python train.py --hidden_act="swiglu" --bias="none" --parallel_block=false --init="uniform" --max_grad_norm=2.0
Each number is 128 + 32 x the weight over its row's rms, rounded and kept within 0 to 255. Layers, rows and columns count from 0. The size above them is the row's rms in percent of the matrix's.

# layer 8 attention query, 320x448, rms 0.0291, rows 19-29,83-93,147-156,211-220,275-284, columns 0-111
size [104  97 103 103  94 106  98  99  95  89  98 107 100 108 109 102 106  95 103 103  98  96  85  90  86  89  84  89  81  90  85 164 103  94 100  96  96  91  95 102  99  82 103 101 105 103 107 106 102 100 109  92]
[[ 55 119 104 109 119 119 136 114  99 152 195 116 144 129  82 129 172 110  27 178 146  91  73  95 174 151 123 111 114 200 154 108 126 134 144 115 129  95 105  75 168 131 201 155  87 151 101 125  76 183 129 128 154 173 120 158  79 152 144 123 125 155 149  92 146 146 125 140 130 178 133  45 141  88 148 140 149 132 109 189  88 121 111 130 135 133  85  86 139 116  83 122 181 166 128 170 124 140 172 165 132  95 119  65 101  88 118 150  79 109  98  95]
 [ 20 181 175  98 173  75 125 163 143 146  81 130 117 168 154 147 169 159 117 130 157 144 114 144  90 114 159 149 142 123 114  96 154 110  58 118  81 163 133 136 133 137 119 164  48 174  86 115 116 129 148 142  90 131 169 113 101  90 173 134  64 122 165 139 145 127 135 169  94  73 135 125  90 112 168  89 165  98 135 170  86 135  96 135 107 132 118 104 121 118 139 175 128 187 159 218 135 109 161 131 161 122  99 104 122 115 112 145 196 100  92 115]
 [151 148 175 113 114 152 122  46 177  55  74 121  74  91 121  70 131 167 125 106 153 103 143 152 171  91 128 152 125 148  91 158 151 125 141 143 146 160 133  90  98 127 162 129 138 117 159 145 123 114 179 133 131 134 110 145  70  77 173 130 117  76  84 155 124 140  78 162 128 161 111 148  90 157 146 127 116 167 119 178 153 128  92 149 124 101 112 157 109 146 145 104 147  91 123  74  89 146 104 143  94 123 135  83 146 109  86 106 162 168  89 119]
 [101 112 135  76  73  78 182 118 106 183 131 138  38 152 145 106 115 141 138 105  87 143 183 106  98 147 141 108 132 176  96 191 204 144 185  93 175 164 129 157 158 115  97 131 111 121 133  83 174 126  92 102  99  87 133 129  98 106 107  77  80 127 115 166 113 137 120 153 127 118 132 129 140 199 156 125 105 100 120 104  98 139  69 121  98 100 103 117 196 115  98  98 148 155  84  81 120 164 164 119 204 128 127 172 100 147 139  56 157 127 161 191]
 [156 150 171 118 207 156 176 115 131 116 121 158 104 142 161  83 122 118 122 189 142 115  95 161 106 118 167 174 140 131 157 146 185 101 140  87 109 138 107 145 241 164 145 117 137 174 131 122 125 135 138 180 133 180  98 122  90 148 120 135  80 148 125 135 157 153 115 106 145  60 113  74 152 157 156 117 175 150 165 140  93 184 103 123 156 147  52  99  95 120 195 116 115  62 142 181 123 158  76  84 107 135 112 150 105 160  60 145 130 160 100 207]
 [119  98  96  95 157  75 139  86 112 161 113 114 186 108 154 128 102 164 138 169 122  97 100 131 156 110  71 199 176 102 154  73  90 129 119 100 151 106 120 131  70 160 137 119 147 155 143 130 108 102 129 159 147 109 142 162 143  95 167 113 127  33  88 128 101 117 202 171 121 147 132 174  74 128 189 145 127  89 116 187 134  65  63 165 155 111 149  88 103 138 141 171  94 200 106 139 149 112 113 124 124 177 140  94 120 131  84  73 130 187  47 173]
 [ 76 155 139 167 175  99 117 138 132 106 126 143 120 184 150 111 172  48 162 138 134 132 161 116 133 124 125 138 145 141  88 140 124 117 112  86 131 158 157  88 148 117  91 162 135 120 127 109 104 127 156 108  82 160 119  66 147 114 137 140 173 164 132 135 120 139 167 155 121 120 100 162 147 151 115  59 129 151 134 144 129 139 123 116 148 154 106 104 171 141  83 114 146 156 160 102 138 204 145 107  93 119 146 102 130  73 141 111  81 155 147  92]
 [159 152 142  96  58  81 100 131  83 132 153 181 103 150  79 128 153 159 114  76 155 174 131 109 108 114 148 139 178  73  88 134 102 163  93 105 172 107 166  98  78 130 173 189  83 156 150 143 166  65 150  69 100 124 186  92 151  76 147 120 161 116 123 102 154 125 174 195  96 130 175 141 116  90 119  80 131 123  75 142 105 138 127 133 128 117 117 114 121 163 109 149 158 147 142 153 104 133 150 163 147 113  84  80 132 125 159 160 172 118 136 118]
 [145  90  80 111 107  90 132  91  62 177 129 184  92 111 121 105 144  79  79 171 136  94 190  59  89 157  71 202 110 121 108 111 162 173 118 148 130  76 167 123 180 106 150 135 130  77 149 142 183 138 112 134 168  90 225  92 133 150 120 139 192 132  73 140  95 137 163 121  93 143 123 188 143 149 138 157 158 129 117 104 123 100 134  91 154  54 160 183 119 125 113 127 150 110 109  37 124 133 139 211 163 164 128 107 178 166 110 207 153 122  84 132]
 [116 135 174 129 120 138 148 142 149 105 101 131 130 147 139 147  92 164 124  92 158  94 143 131 131  71  92  96 194 138 100 188  92  88 101 113 112 160 117 142 161 148 105 115 165 212 109 152 175  93  97 129  92 135 105 156 149 126 150 103  72 122 139 103 180  89 141  71 105 142 161 100 160 179 118 102 107  88 123 107 153 140 125 126 114 114  62 110 157  77 134 119 126 156 155 150 194 128 116 150 103  99 118 136 189 196 141  46 132 105 146  91]
 [121 151 131 123  88  89 146  67 136  77 116 108 120 147  85 122 125 141 120 125 174 118 142 128 124 154 163 127 132 154 102 179  75 177 141 140 133 176 137 107 122 163 193 130  67 146 109 152 122  79 110 150 124 108 156 112  97 151 136 154  91  54  92  80 151 174 100 143 131  91 163 130 149 112 131  97 147 140  92 164 138 170 115 144 147 159 132 126 106 168  97 138 111 135 142 132 123 101 136  70  99 147  93  81 138 104 137 117 135 144 201 131]
 [ 61 107 100 108 133 142 128 160 116 142 181 111 159  92  83 127 154 178  72 179 151 118  63 112 192 121 116  83 134 191 130 106 142 107 150 162 148 100 112 132 161 160 175  92 143 152  91 136  80 207 151 138 130 111 113 141 130 138 161 112  99 126 129  95 123 176  91 124 135 153 135  69 173  85 107 154 116 111 128 165 121 129 129 144 115 132  54  67 129 101 117 154 179 171 124 160 148 146 167 149 106  47  96 112  72  93 131 120  55 100  76 100]
 [ 62 201 176  88 178  74 100 174 145 184  58 139 152 171 139 159 194 170 125 138 137 129  98 115  47  65 155 160 160  94 112 153 149 105  61 114  78 193 167 176 116 169  72 183  79 160  82  97 126 107 145 142 110 137 153  93 143 118 155 142  75 129 155 149 128 135 137 159 118  53  93 144 109 113 150 123 170  65 148 129  71 122 110 147  85 126 122 126 100 111 145 138 112 197 141 218 130  99 150 101 166 128  85 135 154 102 123 142 189 109  86 128]
 [154 147 168  93 109 124 130  39 150  50  63 122  92  92 125  94 138 191 134 110 160 131 114 165 193  64 155 162 136 111  80 165 118 125 143 158 177 155 135 128  82 129 153 114 159 128 175 134 142  98 171 137 119 101 113 149  78  80 171 131 101  84  83 141 117 124  74 106 129 120 132 170 125 153 125 123 104 159 106 207 148 148  84 129 139  91 121 140 126 163 180 111 135  79  93  43  95 111  97 136  80 120 110  75 132 104  77 107 166 156 125 118]
 [107  89 136 105 111 101 214 146  92 202 152 145  58 161 135  93 140 126 135 107  95  93 191 118 101 135 103 125 149 164 115 169 181 102 157  79 187 155 124 144 161  91 110 121 119 100 153  84 174 106 101 115 149 117 159 146 112 128 131  68  79 136 101 142 111 138 110 154 113 126 136 135 141 203 192  98 113 131 128 134 112 147  76 112 107 101  86 121 175  95 101  94 101 154  93  81  93 161 170 133 195 107 142 167  95 117 140  79 140 133 137 160]
 [156 147 153 136 213 178 162 107 124  85  95 156  74 116 185  94 110 136 119 157 144 117  78 184  99 117 164 192 147 135 172 139 173 109 124 104  94 147 104 127 196 141 170 129 127 192 145 119 123 114 153 192 132 161  97  91  85 128 100 165  93 154 147 155 153 117 100 114 137  37  72  50 137 121 188 121 181 160 181 147  99 200 106 148 177 140  83 124  80  89 193 119 137  40 165 152 111 107  66 118 103 124  96 150 102 153  77 136 111 145  68 201]
 [120 101  99 107 172 110 145  97 108 147  86  90 191  92 153 157  97 153 152 141 144  65  97 148 179 124  77 187 162 122 132  69 153 116 120 103 137 102 144 149  61 143 145  99 154 148 131 148 124 124 142 134 175  79 145 189 167  84 168 127 125   9 116 151 104 143 142 149 147 139 105 158 121 132 198 150 101  83 149 151 121  88  90 166 140 104 179 121 122 138 168 139 102 211  76 114 132 107 117 116 121 154 121 113 111 158  75  87 134 174  67 187]
 [113 136 113 176 173  63 113 133 153 128 107 140 118 159 144 123 148  55 145 128 160 118 158 104 113 132 131 161 175 144 107 123 159 103 118  99 173 132 156  98 142 105 105 167 178 119  97  87 106 161 160 129  93 165 145  85 135 108 106 131 140 122 133 126 129 170 149 137 100  94 134 151 156 141 123  76 109 155 122 125 132 120 105 118 143 149 103 112 145 126  99  97 121 153 172 112 104 200 128 112 113 129 155  78 144  73 158 148 110 132 105  87]
 [156 153 153  93  33  96 136 157  82 179 132 175 122 144 100 134 154 155  92  68 176 167 130 110  67 140 140 147 146  73  90 131 131 143  94 119 151  77 144 115  65 117 160 182  82 170 170 154 165 103 132  42 108 135 183 108 141  84 108  97 179 145 105 127 114 114 154 164  79 111 139 157  95  94 102  80 116 129  97 126 116  98 122 125 135 113 116 135 149 162 111 109 135 139 123 160 120 103 140 152 165 107 110  92 117 126 156 171 166  87 116  78]
 [162  64 118 118 147  68 152  53  93 160 154 191  93 116 131 116 114  69 102 159  94  95 184  77 109 158  60 216 113  82  97 126 165 166 147 147  97  81 147 104 184 129 126 113 147  88 170 109 178 169 127 110 156  56 199 108 157 117  97 122 178 153  63 137  91 143 134 131  88 162 111 183 150 162 166 118 139 116 125 114 130  93 165 129 147  47 153 171 123 109 126 116 144 114  98  54 114 141 151 218 163 163 104 100 189 169 110 189 136 129  90 166]
 [121 163 186 125 166 159 137 128 151  93 115 141 175 170 100 159 105 150 128  95 182  89 173 149 102  50  97  96 152 163  85 156  84 112 103  99 104 172 112 164 168 137  63 111 144 161 141 164 128 116  99 150  64 110 120 160 136 133 143  99  83 113 145 111 168 102 108  74 128 126 128 130 151 169  97 128 127  86 174  93 161 149 148 102 141 133  50 148 149  73 126  98  92 149 121 118 195 115 114 145 107  66 112 178 180 194 152  50 115 105 140 121]
 [155 124  95 104  54  92 112  94 152 100 116 104 137 115  98  91 127  96 145 118 130 113 112  93 109 172 150 146 156 131 110 146 102 145 141 159 137 132 153  83 112 115 187 136 134 174 126 136 128 119 120 104 177 133 129 115 140 135 112 175 171  77  54  84 106 185 121 203 157 149 166 151 152 102 103  91 147 170  81 181 160 107 111 112 158 146 159 154 101 139  71 115 125 139 125 154 122  99 163 109 143 164 118  47 126 100 130 173 168 108 155 127]
 [ 81 150 150  93 151 129 110 127 152 105 132  93 129 172 120 221 103 162 100 142 171 161 141  98 135 117 128  95 143 134 111 139 138  73 116  82 125 135 134 187 109 165 168 115 162 101  87 132 116 119 201 130 150 137  55 156 168  43 151  85 112 151 156 128 122  78 143 114 112  82  85  99 102 117 174 187 102 170 149 186 108 122 155 162 130 111 114 115  94  62 126 121  94  69  99 166 132 135 103 107 113 161 139 134 110 123 155 130 111 193 133  91]
 [163  87  84 145 126 129 125  61  84 229 121 169 159 106 164 105 151 165 129 174 128  99 156 141 134 137 154 173 197  84 164 173 156 119 194 145 120 168 155  98 157 103 139 119 106 220 162 106  27 167 102 128 152 113 165  48 110 184 137 138 109 132  95 101 199 121  98 142 141 128 113 150 141 158 155  89  84 107  69 139 138 128  95 131 165 116 126  99  89 120 137  87 139 117 123 106  85 108 172 139 175 123 128 152 143 167 168 127 180 137 132 154]
 [116 152 146 155 143 175 175 121 136  91 116 125 147  52 133 151 111 122 130 177 100  59 130 107 125 123 191 157 127 176 112 167 161 214 127 208 128  92 107 116 158  96 117 111  95 166 112 173 105 117 115 169 140 177 153 160  49 151 121 135 159 109 110 195 125 179 135  86 116 110 178 175  78 133 140  88 166 122 106 135  98 120 144 144  94 143 113 152 117  95 134 127 148 161 171  87 153 109 126 113 152 175 137  78 142 122  92 143 132 149 109  62]
 [169 121  96 147  87 141 136  83 164 169 130 145 183 125 120 153 156 135 121  83 131 172 106 112  99  99 160 105 161 160 182 139 136 108 157 124 121 157 140 156  87 148 155 164 160 137 130 113 140 148  96 187  83 144 139 123 176 101 143  67 104 168 114 121  57 114 129 135 108 109 112 144  94 192 143 143 114  98  83 117 105  85 101 147 134 148 168  73 127 157 115 129 196 113 111  78 122  79  95 127 126 106 103 112 132 108 141 123 122 145 100 171]
 [ 93 124 165 118 164 118 158 134 120 163  34 124 134 154 207 130  81 144  93 140 119  59 160 152 162  95 122 121 177 108  91 127 167  62 138 156 110 140 122 134  90 143  86  64 104 140 101 143 135 160 140 103 169  75 145 121  97 144 106 105 158 140  94 200 181 134 127 131 122 156 124 106 106 124 111  88 130 123 190 102 158 105  86 189 112 169  89 116 202 121  77 112 125 109 141 131  95 109 142 114 140 182 138 193 138 195 155  89 168 163 117 117]
 [152  90 142 106 184 118 129 126 128 139 162 122 155 112 149 127 201  91 137 198  83 150 129 144 123 140  98 166 159 155 185  95 140 127 154 154  83 125  69 107 180 127  86 138 103 163  53 107  93 173 139 132  54  62 120  51 204 127 115 148  87  87 135 126 170 142 127 157 161 131 114 160 122  90 125 162  88 101 120 161 127 136  76 188 149 114 185 160 136 113 191  94 175 157 134 151 201 115  78 135 138 165 123 109 135 129 111 174 129 116  81 111]
 [136 180  96 147 125 130  69 140 117 108 134  81 148 200  99 166 113  99 139  80 200 138 132 114 103  94 145 139 129 129 106 126  84 147  77  96 112 176 106 129 110 118 115 139 142 124  95 104 197 110 105 127  62 131 120 151 123 146 123 163 151 108 115 159 100  89 178 163 172 105 134 112 159 134  76  92 162 109 155 214 107 159 132 131 147  69 119 152 101 107  35 130 163 171 134 122 128  88 131 153 110 135 137 140 152 126 184 118 115 137 102 134]
 [107 124  80  87 123 183 143 111 141 110  94 117 118 184 129 176 118 147  96  89 136 185 118 160  89  92 121 108 145  87 124 136 131  95 188  66 153 148 161 138  69 136  90 120 155 154 189  65 176 103 112 125  91 152 118 155 148  53 124 137  98 134 140 120 178 119 133 121  73  73 106 123  98 205 115 164 137 162 162 152  34  97  98 153 122 110 176  97 174  90 103 101  89 115 182  88  82  54 103 182 103  54 118 168  89 146 140 131 131 145 174 147]
 [ 95 126 127 151 154  67 136  73  93 105 118 137 122 102 115 203 170  81  75 140 180 131 137  75 145 123 123 131 169 138 122 126 194 200 110 187  85 125 158 144 113 116  73 144  66 179  82 116 164  90 119 139 120 104 165  92 100  73  87 154  88 105  99 176 158 148 131  94  94  99 168 101 160 140 123 207 174 177 198 159  24 125  86 131 101 148  72 167 168 106 128 157 141 164 155 109  95 129 140 163 164 139 120 137  89 114 148 121 113 170 162  88]
 [ 88 140  95 165 138 144 204 155  82 184 144 106 128 101 123 151 144  93 105 163 165 110 112 127 115 101 181  79 152  95 112 137 130  77  88  96 128 175  87 122 134 137 154 116 132 135 105 152 146 116 230 160 178 140  63 146 123 119 149 125  95 179 184 125 153  74 102 110  62 122 101  78 179 164  96 116 121  94 145 127 125 128 131 172  95 137  69 137 175 116 143 169 108 138 185 135 127 130 203 184 153  90 112 113  69 103 141 153  89 143  71 122]
 [123 122 105  83 115 135 165 160 123 124 129 133 155 101  95 159 110 185  81 208 140 101  71  76 130  75 193  85 124 151 140 155 121 137 174 163 133 105 128 150 188 131 115  65 143 161  76 135 151 143 145 127 110 144 123 126 122 179 216 103  92 165 168  80 142 142 146  91 143 124 127  73 173 116 105 168 137 112 171 163  81 122 131 182 105  93  60 149 107 130 122 126 123 160 133 148 141 139 139 119  57  96 115 104  90  81 150 167 132 118 118  99]
 [ 62 169 154 109 189  93 121 167 141 139  72 121 167 115 122 158 171 144 124 157 157 110 122 133  97  90 143 137 112  74 164  92 149 133  77 140 107 183 147 169 145 149  85 167  93 207 106 129 126 164 136 116 106 115 133 156 135 133 168 126  68 197 174 129 145 167 122 111  69 103 127 132 115  96 150 115 133  94 157 152 105  82 109 185 107  95 124 139 171 131 130 146 173 184 138 186 169 105 169 136 144 103 124  94  96  88 159 174 181 114  92 127]
 [155 163 183 108 111 133 134  71 135  63  83 115  96  84 114 115  88 137 157 139 184 137 151 156 184 144 115 145 165 100 105 144 144 110 118 172 109 153 157 113  82 129 174 146 163 131 179 131 116 116 145 167 142 101 112 110 100  73 194 134 117  61 146 153 143 132  53 150 138 121 130 182  95 148 123 139 114 146 146 175 130 117 112 155 147 123 136 169  87 104 172 113 181  67 107 101 138 133 108 138  75 163 111  55 160 124  87 122 182 200 145  96]
 [116 122 112  96  99 117 153 116  93 192 166 131  65 129 133  90 139 146 119  90  41 148 196 121  89 134 118 100 132 166  95 142 151 110 167 108 185 155 141 127 168 119 139 176 115 109 104 106 133 151  62  92 148 116 158 135  97 128 102  76 103 154 130 155 133 114 126 205  98 166 173 117 143 182 166  91 109 131  70 101 168 125  46 116 124 102 103 123 184 111 100  93  76 133 158  36 128 168 199 142 191 155 138 153 137 146 139  96 132 125 120 154]
 [123 153 113 117 165 166 153 128 159 113 115 137  87 100 148  77 115 134 135 154 171 129 102 135 101  66 166 159 119 137 160 128 167  91 109 120  90 124 127 119 189 131 142 135 167 148 155 153 133 161 131 180 109 173  97  96  97 133  98 141  93 156 163 108 154 142 122 111 116  68 100  45 133 151 162 183 131 115 150 143 125 155  99 130 141 112 100 107  72 157 194 124 141  37 149 142  87 143  94 133  73 114  97 147 113 140  62 206 138 152 110 178]
 [125 156  82 141 177 112 124 104 140 104  88 125 215  84 169 155  83 159 205 195 153 111  97 121 179  43 132 141 173  60 148 146  87 112 138 122 139 124 133 156  81 166  99 119 152 161 150 108 131  91 116 136 121 121 140 133 137  96 172 134 135  87  73 155 108 126 161 130 154 114  81 139 132 146 166 190 104  97 110 140 146  71  44 181 135  54 127 149 177 136 131 144 136 141 121 123 148 125  82  95  99 163 157 145 139 114  94  86 148 197  83 197]
 [117  97 108 162 159 118 143 130 125  99 134 101  95 142 137 110 146  33 182 109 111 184 149 129 117 131 128 181 141 150 113 155 113 123 163 106 144 131 161 103 140 147 112 171 185 132 138 107  81 120 134 140 118 205 135 107 116 116 109 146 152 148 138 121  90 136 171 181 128 102 117 185 168 152 141 108  87 162 100 146 197 155 112 135 145 131 121 102 136  90  96 101 129 148 129  95 114 202 117 118 102 186  97 105 120  51 102 104  84 138 108 113]
 [158 148 155 122  83  74 117 151  83 132 147 178 109 155  80 119 173 148 101  60 154 197 124  71 122 106 130 149 162  31 110 177  69 159  69  73 154 110 157  74 108 137 113 152  83 141 152 132 184  98 126  33  97 110 177 131 150  80 139 114 163 102 130 111 138 107 153 156 133 142 151 156 108  79 102 128 112 141  43 129 109 137 113 151 113  65 138 111 159 140 112 116 214 138 135 185 119  69 144 154 147 101  86  67 140 124 150 141 183 106  96  82]
 [165  71 132 144 118  88 107 116  97 148 102 138  98 134 139 126 147 120  94 187 154 113 188  39 137 124 143 187 167  91 154 184 182 144 113 162 163 103 122 141 176 125  97 159 160 108 162 123 204 165 121  99 110  52 190 106 134  98  79 164 176 176  64 157 101 162 117 117 107 100 106 178 141 179 128 179 123 139 153 121 142  82 154 122 112 111 153 145  88 120 164 122 178 102 140  93 119 143 108 161 143 160 112 100 193 198 148 176 176 133 125 111]
 [120 161 180 110 163 163 125 153 144  81 117 146 124 153 117 150 118 155 163 112 181 148 121 148 125  53 135 107 192 148 127 162 113 107 113  97  95 161  97 178 147 122 112 134 140 155 103 161 146 142 120 144  34 132 160 118 163 125 139  90  64 153 151 147 190  97 130  71 124 136 148 121 135 192  89 131 114  92 137  83 191 175 148 169 125 133  62  91 175  97 139 125 137 134 124 137 195 155  84 111  97 113 110 166 166 161 117  73 106 125 141 130]
 [ 91 100  91 106 124 119 125 144 128 137 142 138 163 122  73 130 153 167  89 189 105 133  70  92 156 131 147  80 137 186 153 139 139 107 148 150 136 119 145 129 168 124 148  96 151 148  93 152 123 158 154 134 106 133 102 141 149 151 165 129 112 141 131  98 104 162 131 136 145 129 145  87 140 115 104 154 125 110 144 151 100 120 148 196 120 132  51 112 141 106 131 142 141 198 108 160 135 118 187 156 127  73  94 100  66  94 132 127  74 122  99  99]
 [ 29 167 173  93 191  71 100 172 129 169  50 112 177 150 134 167 188 180 116 162 150 120 102 118  81  89 150 150 130 107 146 111 160 148  80 104  93 165 146 177 124 127  85 163  92 175  74  96 132 109 151 144 122 129 161 101 144  94 161 131  80 165 167 136 128 137 120 132  77  80  90 121 108  97 161 125 171  76 137 121 107 110 109 166 110  99 149 114 143 129 133 158 138 195 154 206 143  78 160 129 160 103  86 144  92 119 138 174 172  98  98 146]
 [148 176 190 138 109 115 120  64 131  23  67 134  89 111 128 125 120 177 138 130 154 135 163 191 189  69 127 155 153 112  76 174 129  95 109 146 130 173 118 123  96 124 157 130 143 131 141 141 120 140 164 143 139  98 123 138  93  82 209 126  77  59 129 150 131 138  49 111 159  98 108 160 112 169 120 147 113 159 115 165 138 158 111 134 151 109 131 150 100 146 158  96 169  77  81  78 106 125  88 123  53 129 100  76 164 118 103  92 175 154 145 116]
 [100  95 136  95 114 111 223 129  97 195 156 148  75 150 143  78 145 146 127 102  65 143 187 133 110 159 115 102 147 158 104 187 183 112 181  79 169 161 128 115 172  94 100 159 111  96 148  90 156 142  66 106 147  98 134 139 108 110 107  61 111 140 110 148 121 131  91 160 127 166 142 168 145 186 183  80  93 113  73 112 136 130  77 125  89  73  87 115 197 127  83  94 115 142 131  35 125 166 173 143 203 122 151 166 113 165 124  85 158 145 126 154]
 [167 133 108 124 182 165 168  87 184 104  93 154  92  89 182  92 102  97 123 173 142 116  89 148 108 134 136 191 148 112 152 135 169  83 133 132 102 132 113 132 195 127 152  95 203 191 174 123 128 157 160 170 170 189  97  96 106 108  66 177 143 148 117 113 120 127 125 136 140  86  75  86 141 134 175 125 157 160 168 156 117 144  83 141 155 128 118 124  63 125 187 109 114  70 151 130 105 107  87 134  99 152  97 138 114 138  67 198 138 153  81 179]
 [133 102  58 109 168 101 162 101 143 145  68 118 210  91 163 140  86 179 176 168 125 104 110 120 166  89 105 178 186  81 133  93 116  68 124 125 143 125 158 162  68 157 107 106 158 147 127 136 139 125 131 156 178  98 151 136 179 103 165 113 134  54  79 140 104 132 179 174 123 135  78 182 103 116 190 157 112  95 128 159 166  77  67 173 145  81 160 123 114 139 161 136 107 166  81 127 134 117 115 101 140 165 149 137 135 130  71  95 146 182  69 200]
 [102 130 134 168 161  87 132 103 125 108 120 140 106 158 137 121 176  46 134 121 118 147 170 121 129 121 116 165 140 151  99 140 137 135 130  92 167 142 162 105 144  99 109 182 156 121 112 103 109 143 158 123  93 166 133  71 122 105 100 136 153 121 126 120  98 173 168 163 106 103 122 172 191 146 114  81 118 159 121 136 146 150 140 123 149 136 100  82 151 134  75 116 121 126 173  83 130 190 130 116  97 154 159  76 133  64 127 114  83 135 124 103]
 [179 149 138  87  57  94 125 151  77 172 139 157 121 155  93 131 164 137  85  79 157 185 134  74  96 139 119 156 147  39  86 147 110 157 102 106 140  79 151  82  67 121 129 165  97 143 158 143 170 129 119  22 119 106 175 108 171  86 122  94 190 123  96 103 116 112 178 165 116 139 171 179 114  81  96 102 125 110  46 130 124 128 108 151 133  74 148 125 143 131 123 125 171 146 139 160 131 113 163 174 174 121  76  91 113 136 147 192 175  94 127  76]
 [177 100 134 126 122  42  89  77  86 172 116 174  96 120 125 126 130  97  89 182 123 140 173  68 115 140  98 216 155  95  99 148 186 169 125 139 148  89 155 126 173 137 108 151 116  80 190 135 220 126 139  91 117  67 238 110 146 116 106 142 174 177  96 160  90 134 167 105 102 120 125 172 146 187 165 153 119 130 148 123 130 131 149 131 106  89 138 185 109 103 162 125 158 101 110  81 121 118 129 215 119 162  98 117 178 169 124 194 163 141 114 137]
 [126 139 166 114 137 119 128 120 202  98  99 141 156 157 104 133  89 144 149 132 161 151 141 127 123  47 132 113 194 128  87 158  88  82 132  85 116 185  99 149 146 136  82  86 179 178 127 169 154 132 115 129  52 115 139 140 173 107 145 116 100 125 114 129 180  55 152  81 112 143 121 141 159 181  92  98 112 101 135  93 165 152 120 137 118 120  51 140 170  79 133 110 139 162 126 119 230 137 110 151 101  84  99 164 178 205 148  76 132 122 138 115]]
# layer 8 attention key, 64x448, rms 0.0267, rows 19-28, columns 0-111
size [126 142 134 142 137 133 145 141 134 139]
[[163 117  89 133 155 168 100  84 112 151 166 143 150  91 161 159 191  57 179 139 108 126 134 118 154 146 106 140 132 158 114 147 136 114 188  95 149 166 156  82  90 132 182 144 119 139 136 141  58 159 194 111  75 130  83 108 114 116 139 149 188 123 146 125 132 126 132 126 117 155  69 104 206 184 126 127 137 115 126 159 112 160 109 140 165 156 140 109 141 115 161 120 165 188 100 157  67 109 145 135 179 118 176 136  97  82  89 152  78 137 169  88]
 [ 95 126 174 112 130 107 117 153 173 149 114 121  81 168 177 131 184 195 134 106 113 166 106 146 144  99 156 134 192 146  53 151 156 127 106 137 132 159 129 147  96 185 113 139 100 135 161 136 103  95 170  96  75  88 173  73 117 114 129 123  96 106 141 176 140 103 120 119 142  72 103 124  93 108  99 139 158 147 169 145 103 131 115 101  99 165  84 133 106  95 195 165 164 102 157 183 123 130 117  65 129  77 117 187 139 165  53 131 146  32 146 102]
 [138 110 191 116 202 117 142 104 180 108 134 160 104  65 129 118 143 149 123 146  59 121 103 140 108 102 132 151 100 174 121 192 185 103 128 108 148 119 117 119 126 122 120 165 144 153  94 143 106 118 175 105 134 141 187 133 115 132 172  81  84 216  77 107 131 125 118 114  72 156 102 119 110 175 153 165 131 179 153 152 122  96 125  67 163 171 105 146 104 108 163 114 132 127 120 111  90 150 108 146 146  79 117  93 158  94 139 101  92 138 113 185]
 [ 52 102 143  81  74 123 174  75  91 110 160 107  21 119 161 109  96 126 161 162 157 182  75  93 173 151 179 151 164 116 122 183 191 141 165 138 132 115 141 144 122 152 148  21 171 112  66 114 144 128  76 166 151 100 130 164 134 125 135 138 109  97 122 135  80 167  87 149 145 151 150 113 121 140 117 130 137  92 123 113  89 117 130 146 124  42 129 127 145 159 156 138 186 115  69 146 107 140 154  94 126 140 114 160  80 159 102  83 155 110 151 153]
 [184 141 215 114 194 175 189 125 110 127  77 169  87 185 148  54 121 126 174 176 122 118 117 163 116 146 161 183 156 179 150 129 107 109 177  93 123 160 111 165 186 129  78  86 180 187 118 106 101 133 105 166 152 164 175 151  85 188 129 128 107 145 131 190 123 130 119 148 110  70 145  93 144 152 158 104 169 201 135 143  73 127  69 126 130 147  85 142 132  56 149 105 122  72 162 152 185 106 128 112 168 112  94 183 111 117 139 126 149 140 139 149]
 [133  97 146  86 125 155 119 152 119 135 116 148 144 152 172  91 111 197  60 176 137 125 103  71  97  90  47 139 117 106 149  32 175 126  78 140  87  64 147 128 137 118 140 117  69 134 186 119 120 149 169 139 152  89  46 143 114  84 113 165  79  79 130  91 149 130 134 128 164 125 158 177 113 112 122 145 121 109 112 178 154  70  93 163  77 105 130  60 115 147 144 147 139 181 111 135 119 144  98 158 121  94 141 121 128 129 111  91 150 133  23 109]
 [119 154 119  90 155  93 143 102  79 145 133 135 105 163 163 134 186  69 109 120 130 153 195  99 104 135 133 143 174 146 100 142 128 136 137 107  54 143 150  65 178 145  73  83 122 169 160 158 137  74 128  82 134 159 145 114 130 152  93 135 160 109 130  71 125 145 141 140 148 153 101 149 110 177 102  75 159 128 107  88 101 103 117 158 165 120 144 133 158 154 110 133 127 119  93 163 180 160 152 144 119  88 191  90 132 112 156 154 144 144 158  93]
 [147 146  47 121 104 117  75 147 129 157 125 106 144 124 104 143 145 126 131 114 122 132 138 146 132 132 204 139 170 135 130 144 137 155 113 153 218  79 143 103  93  97 172 215 117 131 140 171  84  72 167  75 112  82 197  78 130  67 140  71 130 158 130 134 112 167 134 195  93 105  96  98 126  98 166  57 101  96 125 170 130 126 152 120 223 131 131 126 115 203 132 156 162 131 185 118 136 142 117 127  86 126 122 100 103 118 126 172 135  78 168 159]
 [120 142  72 112 150 142 126  90 124 169 126 160 141 105 129 100 103  73 131 151 136  80 137  77  44 182 142 166 113 132 132 114 152 190 102 132 140  87 174 122 147 100 142 128 131 133  81 121 142 119 105 190 112 136 119  75 144 146 171 108 141  99 118 145 143 180 165 121 117 105 149 190 118 183 154 109 176 142 124  81 107 125 136  91 108  59  80 185 114 135 112 171 143 161 149  24 133 130 124 184 123 150 121 107 170  84 116 177 120  87 125 164]
 [ 74 137 198 155 152 132 141 164  98 100 120 150 120  57 161 168 107 157 128 100 155 113 115 143 117 126 110 111 121 123  90 232 112 136 103 178 110 165 157 206 111 141 140 133 117 165  95 146 172 120 112 130 127 139  98 152 146 162 155 147 153 174 127 165 162 125  85  80 105 160 123 123 111 144 123 108 149 116 189 114 113 144 159 106  98 127  86 177 134 143 115 138 145 121 161 151 132 157 158 105 174 119 113 192 182 146 159  98 111  99 150 119]]